Weights of a small transformer language model: width 128, MLP 512 GELU.
Each number is 500 + 50 x the weight over its row's rms, rounded and kept within 0 to 999. Layers, rows and columns count from 0. Numbers have three digits each. The size before them is the row's rms in percent of the matrix's.

# layer 8 MLP up, 512x128, rms 0.084, rows 124-149, columns 0-127
106:482508427422358458561567564527499463484424454556383509530486513521464531475464530485590400540467485448534486523432497549448440450491548547429631549474422545474457458513499415569491513517616576486504562478483531493539590527511532569551494482533439511486523474532534475433546650443549558478577503507453521459540485548494533530502538478495461549469461442442487479550502500497516606465439
115:436494563398564447546478451561501479567537450508474432475409464632461549438490572533496490590434446481492541523565641504462553514559411409412516538436489492443453562496415512496495514475565484512479531501520459542451425537397406506525505490474478565490531416530444521594550458507418551469484496550501478471459480527584550574502478454478563499507495509483524466504500445387552477493536
105:485547477527575519515417488536541583475600595494521499504497495415508472425494492526638493494498491550489555475446612434476445539444429569444486506481546553496419482494535501494575519487434492550376503466587646517460516434564481476430577530496478603486534436544516447520543452462485469523534444466418498530525503525494525493495526415505421534484367458541533472489466493527500396484483
097:521535519521472518467573499548505488469475497482484431531538505490550483470435473495446549489574515425493483580523390468478544478455505499474515451488583521585606476411377456514509557521556521451568520439533558501517574523495468422456536556324548428422514578519490507438559442499355516463527419549545501553465498497558497508587549400539471555463460453576518491528545477497548524545471
089:441487515562561417575448466459499417463543459464508539455515530528440528480505526562451468469547460506391640545536488478516474459573423477467429595498436525472489463447575544563455471509432535507524526548511525560546490575504478595535479506519511506456493487467478373623429509573558467500531470451519540368553444538496490487584518463525576455489495490470520428541431579610467508527481
100:457404518444416492464531499485549573544509514456438520473569476529491525549553534572522520514463488516524551534386518447487537530512380439432488449480506522426471477491557446475530564388388533518458474444482579506444603543549510579492423576492488598485549498551472539553471587501466491461486472513574502491474454432543481523506484492574489469464328489539544455496551510530601506409476
104:476513519452482419449478530434580478527516487536394547463519579463544522549423592529502408527363457485562543565577524483505440480549536453435502521470445541497529459448527429494428492502438552505544484493562507500536508429519493485546523633481470532532533426468509502472546420584437507469550541473553466477458544618531451475610605575546496486514456475525536367473526508464537502442464
099:589458491444488495472492450433577509423465467541523476401422484503513458514374551587486474514485555477352543543475424593525515565495487492514435511503576465511522467490486576494544524567466481489515578495524585587445546500474390496484496539505449499542518447461538533530491511359394482427552542560488465500474515443477571516487460509589540535546537496511617523570450476455563465472541
097:541427503586416527511508452472520564513540467489516501478550512568547517482561475503533568446407443520438495450468550525415528425495569533496592604527467572473533407486386489520445508426451537431599488447523523457437491581548491484410555516408401491466563443573529445577528554544474472441491496592513443478588517577447529587519559471505532514452449449491506529433474514454520487518486
111:481500474457498451464565489541524503497474448513485466430403483566453555465482588519603485527405505463479614532639444436444565515480472460428433438455502483417648489458497507513416529482557437514454501462447496531595544468541458527544550525420513516454523424503491512503476490551437514548501513563612455409510456542489556515586502535446515478483478497568562422518581508512548464564458
090:449462493476559583464474544519554452537499390429516497473562554532393466494413465450527579520491533541454508489512514490411486467568529483533514474542536506531557503334539420541480528471408379454474507550481477553500441442382454518479509487351491524487484518484526449528473492556441580509544482523514481443488446602562458533510498516468514553444433527604521468563503587562528461484484
100:509524589508524526596512498522599539509535489596497517489518452489510505515534479570491509486434496462538420505524495443418520480502563594494467490511532495477479534489460456500407509505509453567511551443519569546568502444532525542472498436507495490487483388568425480500432507401489567384568520462502389498469484622495515531566432413625516498563487548527525360589527546529572502424453
091:503498467516464497559477525449526473482530552470535521488403527570464417572670518585511478560554492508503493583380526463525498488544530457476449530502504455511490502518512466522554521444433452431518488517553463490426540438443485489499447552485519477476512411563497573564458551527550419501570464468445528518466467502457627513433555473559491494524459349506548483573527589543510431360476
107:597537503489486518527498530459533503681445464540460465497572541409544438495409533576510531462597545485509442578471503497429466575516467539467499541405547579548577492495433431577489547454423450497475496423594483518493463531436501421464496464447509496490559461460552477499450513428468527505494580548462439507503479574486597471521449441482499555408493501505520375571488488545479493465555
105:403446518548551490566517495473513541594519465507503429481490505395407500494561596510451492462465581425484567461563544384448501516549528523338453558497514489445492479583575471517487523442493531510524514525569478512551570495486617609509495466523474529452493404518483427536550462527405457500486496498470515499500495517492568569546451486531570497536489463556496445596520568499514388458430
101:447527622545527590434551438682524476501551451526478400518540505435534446537540484488492460472566524588537523496602450546571551449517444434484495513492502515529534432455445473511463611428463476500455516517567521441515663498532547538541432486445530527530525477495584473596498551514464500479546470471528512567490426453484552545507516516527515443533417472535559455465487514421554500528489
117:560466559537521498475419478568496457568589525623428455509522569531454498454420493443469512532529421600442505544566534370475552556536439491538499480409538571520533452417415462507539418514470535412432513486552526464465450567512492571475454510473534475518553539514522491568518482451545504509523522543480526515505473489472539471526443377431529597478436482555425471559443540413438456575517
088:476541631543463510575500424461460507471459590390518551639444436463637430496508500512486491446553520470489495484471486463564422524534489498485504486440582481523515423439471513497527549417490449453327495504497561473556548487476482546533538491496446505438502461535550468582403453494493464529585512486432518517455454459548550581568502429541522462510493489478558426533526550438536447485532
091:580504555472415438440469432464494550516586444484382542392514513484506549522461523513520525514486651502403500500519527476503524508505460483454493421427422540479519542438485458444492522487510484522466543463563499454568460482515487530414515513522463564495523513302459561552556545450391387460442554521558525545451517458550504442481536511482539513536476465499565516509627516451519506514467
093:551466510479492469478514519499445494537499387523494513512493580505486496497523523613503443557449501559483461510440415583424530533440510469535570435401501529499619415510529447572501513492462522387465518482535528468449502599488541490456504550488544522486534455567523508516572576451401481426518531514479500466525521542527510544559510521594531541357445364470525454590419480486605470504555
090:484572360515449436538555540536531456469502505565581529478500606565456502522429472447514500505448419444456503507523551441473450502558455518439607457493412463546472514548411498466433550508442504382550548544483547547417479515489475576464495550541530538500538440481546534514467484494479488444569470495423467533522487436504541510501406516591546421410542476523483492556503555378574535537405
108:567505512494419452555556418451568565493562496526543486471404565564516488436436465551555560513441603512480448478513579456568404521503381505505581535474477567522524475488400484507557458535578452520529475526533557496477487619508430525467537505508441470361528421541535512509492494375458456489527480538518504524438497546438537493556500486536497453439444505451528484510541426448562390454523
106:538489506465469398489625485517510481490480462410474518493486526574503554445561554553587468568447428522510501507373496511383428560446511554424514619505410511609461469474460508543549611453517490490460477545509520553591425562455532509496518525461480506515493554523542462524513580398429448462539494491442524503516476448488479559489524502596480516392543492480473479480432587555547551500468
088:474484619506594566557565526569490526511473372524478443481475539528495369466436464550486459374513459491429550490482440533439493556546480507433467519575500578485522473473474474474551488514474450428471495471461508550589547615418423527466465404543488433497549474494551528511470542490558539452485482552529462465439583538469500503625460503492488594446501493550563549497443468483561427497554
089:463480419515481488491670460584532545470471519469536433532465545498425519484514475551469608492527531509451559473522495469507496469498482499531481447483447419482481480517512576528468514531433473518456527491522595584505572427525556576595486515502540479420505449546501467592554539403507457591609448568501406544586525470493625494488534479527516512567491473558482506589461498463529362486537
099:484526558429517502450553440517593536557478474496574530512580568506486493492485500510506524604366510517507439560405493542513576540536504462409606412463397564560575483449459454451573501450543439454547542421412475501491497554446507474553532451407460510436511516425543412561532482578465510487497513444547474538452507487509493593548531516589582441505426478465444521501447457484537477482514
# layer 8 MLP down (transposed), 512x128, rms 0.068, rows 124-148, columns 0-127
103:536507485591514507472487423453502545456543569571524432582543542458455554623473464507444537560533508510454493539583494489535492546511471482491445556599528424428561473477468543507575462552420375507542474536536482475441435504565441494530474513579556389447557437441506602592464453566467502517516476513537456492449540515520477385429514498430530564431569431479518534509526456522494417498550
119:529471529456504572453456525560488509506537464452463486537528559519382536479598576574506429500420450477532490471477554438417544502502393494481515540457489503481442529430472485471437512452553460482502564555470602475488584456458506568484537571557526598563549501507509690507530513442489580474496545474471552494498456520565449533538374485493453432475482525443521569454486465564453537449410
098:502523495528467469442536505491517431553500543454420492427564515519542459518538397588486549500524426511523498500563512498529542483481556443544441476488542475478388505488567611413479481544547592504629486547490466549604472432475531372520445493501514446574513470481542513495439494548507565493560459530457412566478493399446557517477472474598506426481535510453410490603444517497534484408435
092:488502517499489488531530412458555526537507548487439512529505491527485562439550471489501598508482487470474558467412586526412409560555479549520506532448413459416480489528542469492489497447502456508492574599486610542369538526500550486480424447550458486578565501441490553549524623449513493527432493455428459516499490647449573504508517445513500514498576427391427478523533583454474499423503
093:522563514426444592389527606543523522538462499539474484553480474543490577557509574446544462498502503536570465446489447488463436530446533462576561438557551517490558475614473401481489562428570438490494495499434518492406468489439550489451503518469584448634490548480482596537465547496484473454489528499446474615415491470502510498465494467507391525525594465493482535476528447390445458523514
107:507531426573582490552470518433388483495491472483541420500447482522519490545521508485491469431483520494503420476613453565537516435472609560570590584456504462517590506462428461545463473529548537476511517552491499474537469480455444540531565491505453398552375481526483595380591495515449466529536537448416464491573469514477406504474498474410557533495542581502462524532436538500481568576522
100:468476590498505516508519469564447498501543573449547497453486431496438423519544425483517497548564476550464509444552457494577470591531533489525488448506511569469528581516485496494588444446471383391498499504412489531416503428488545555481412436519562448622496476480481527503471541514558467528559458533465566566561499475384533411474567469483415438530578543645488546556474474539466520481509
096:486495529462517555467518532527456502399628548424464491507453433454503442367515522507549550514531544437523439520492523443506446467496525507537589547498587513531541519540503475589517567442543463470607579426576481399455501444441604538564426553488476512518510447600454555528491462536530519551531538438529420498544459608483468440530513478425447449511450457573476453469558467508508476452426
100:511573577482491536477543531515545358476502597552484478500444425436461421463488481447443571522586541499520440504480448529501490572524486499513474370520504565529538534530512488483612527471598484504522473499441494423566463420417490488556410545497502571474487513478475447458469383557495452625496572450497444553470548415482536472601542526531560463558471557492487453496521466540435478471572
107:475453491452553493578445506493402514500547513455445503476550558525415465613578526526457453493499468471510450475487503458439526512489494551482477556399473629478501483445491413447551488469516461445506502454500522524368517566515509460545561477529467566658457538399507621535486480580541546505527496409531603486450599488515513499466519534484579504477528536565527522476567497401458544457467
087:564536500575520501602553481406459514467546503608559487449502449514608534622518450544556514494549515441483416517470460499558546534475520496473542461488536493526465586557498554447493544497512511464475573402526490476518507458593462475523506510474489460460537483448503494476525443525495372460565471364439513513516541377431477469506595469505462426509518484380467538448494493453504604527596
099:548541411527606456506487478484437541456494514450498498538475471611505546476472581440484540514478434536505664526432512464492504566544500515504603476543443518519497470557601514538583556524464513478515446489424494486496521522491520515423562597508470533499439529520516564541631452518475466498361485571537523447503516500484467529471518521450484519367504433478440481399397493538550514473420
098:463530526450519498500509414524486553556519508548515444520517485407522567463409483492532553468399538513479551406647351526471427449438519583509545482515531513381554424504531515466465477494519500472502556454411549504517472449506510506488497425555499474573509576484532468530573444455519540516455556521565472457506482509581420541542460509498500492504532604514463456448466387423491517628554
101:466587381592516488486478430544530523500465454559533557493471526469489490450503542464532429517412431540401601485522486505460508527628565527552563540535554497500502513453520514638564474423539484453442437549450585488508511488506498531447607495453466463433457577475519484518565456463445437451454526475502489494490496520590405557474440518409586474503575529483496571399505554447475519478491
103:608498460479518413498446491492492482404472460589445402493538473445415526440442548484507492456503372557549526463467480606560468522540531493471499465529471432561521448454389445546412439535528469512578517542464501462473558511521504533497552577582593569564460501458503480484465472621571556563475594469517534512479401472619544464459525517456533556486481507487525536457489546496425517508528
093:566422452561489441560463420407478497453470463559518542404521512540443497632475485605476551505492535466508429470520535563495477628547588586491479541505521543426551566470562518484482441499433494576518454541456508506472478499503505538469472487500480496500520466497371666467509452509503456542497464396525482467588520586445440493467554555461544533504499499536501534467549368515512532515502
125:472479497533514441509474427572430542437516496483508533539528525512445567451626614510611429506453530439424563470457506518475471469482460441515547533542452492455383449543566519457431452529539407527539429475535519440439511424501498489528520466461502558446608597546532480430546483571518538568459613450523407447501540482604578551535469558504519546489504440443561494481474462505519500508454
090:421373466513553544463452505569531482586544454503501457358537536517360590577560527491515506559419490563456504514490502533461536419469504481531447524481421481453455517540506493510541493554556495506636544411456409495554549525575524497443406547540466535561496467458450564426556596532496530409497480520556452501530535477464464467441465505510442549514497501566463545545461490511517575458484
094:469545470524523579515514553502538471422413552536616499510475523522572483494502409486465496557626370545497452461482466490471433442503501483552615572539501460488451439602500591506586484479499457446614534476469470520450632474531540456597428458478502492523456459596521524458429484498602529525547450560454522476511443554438416517487484481502533455490501461525480469515467492447478435455523
096:487502492465500533608532466562455453615540440511469491495432586476507437326509476611496503656454438501498510527522497504518537497488527446481573463480556492435475395418528445553469510478450526452500563432566507506486544496483590504447464590527557523491514487464524397503535538426413555473538476607477447535496443507481552515507504482576572534471516419498544478496430520451529450532519
091:555542611470579548449464513438461500533496455492493444571502447411523474468478504493485571481577600588443428471460483524519481415481472379569460475528559537409496549428549537569585479539506474571494383524447408498475506486496476440570429458475525504537471506585559463437483506467536549469446561555547567479474544547474482557516586422451470554514474572529452523463557431489455484488584
105:565589532421505506470470557526543480443503502430490443567559587573515568508480460436538424451535486505497450513499515438424545505516560494445487532504559568548575511558438463535516498556405558471603528501387444403480496568480483532477419552538459405548526486461389499499423503532466539433518530454452521438504504525410434468479474456522453458596524547543485563568444612535515536458547
108:491497588560541493486441518537482446537547529538523487509481464400501428625399439497460513527536544488504472481525500505575529533512455449576483487490549467391508515483478497417501397533432459470537605430557460479473493522470491481497446478448554470450570439533501608467450390546508578556490433530535559496492468516461511446544672556517565496640482494530497543513502444448502425487525
092:520423478523520410567508541516549468475541558439470490549551496416520521442481535502493593561476542451440474532483484450621479490434623447555513504415499497467572560483555502582450569491472547592571530513554543472470478497464535448544515587494488516587455575387429562508529475511483478469494436539519453507577490505398483464393513476479532404518425418550452451520500547542516540518402
091:517500543430490506533456537401433449515561550521458554486477449444571511545496483461491452429517457450591441561495522482520506447530494519478566568509550564499584513442537478421546546470538460416502520522516465435511532567459565440395461479504472547545488565515530566423456467596486611518443522467523510491362453472567454471539570572447482547513511488359455498491591488447487585560437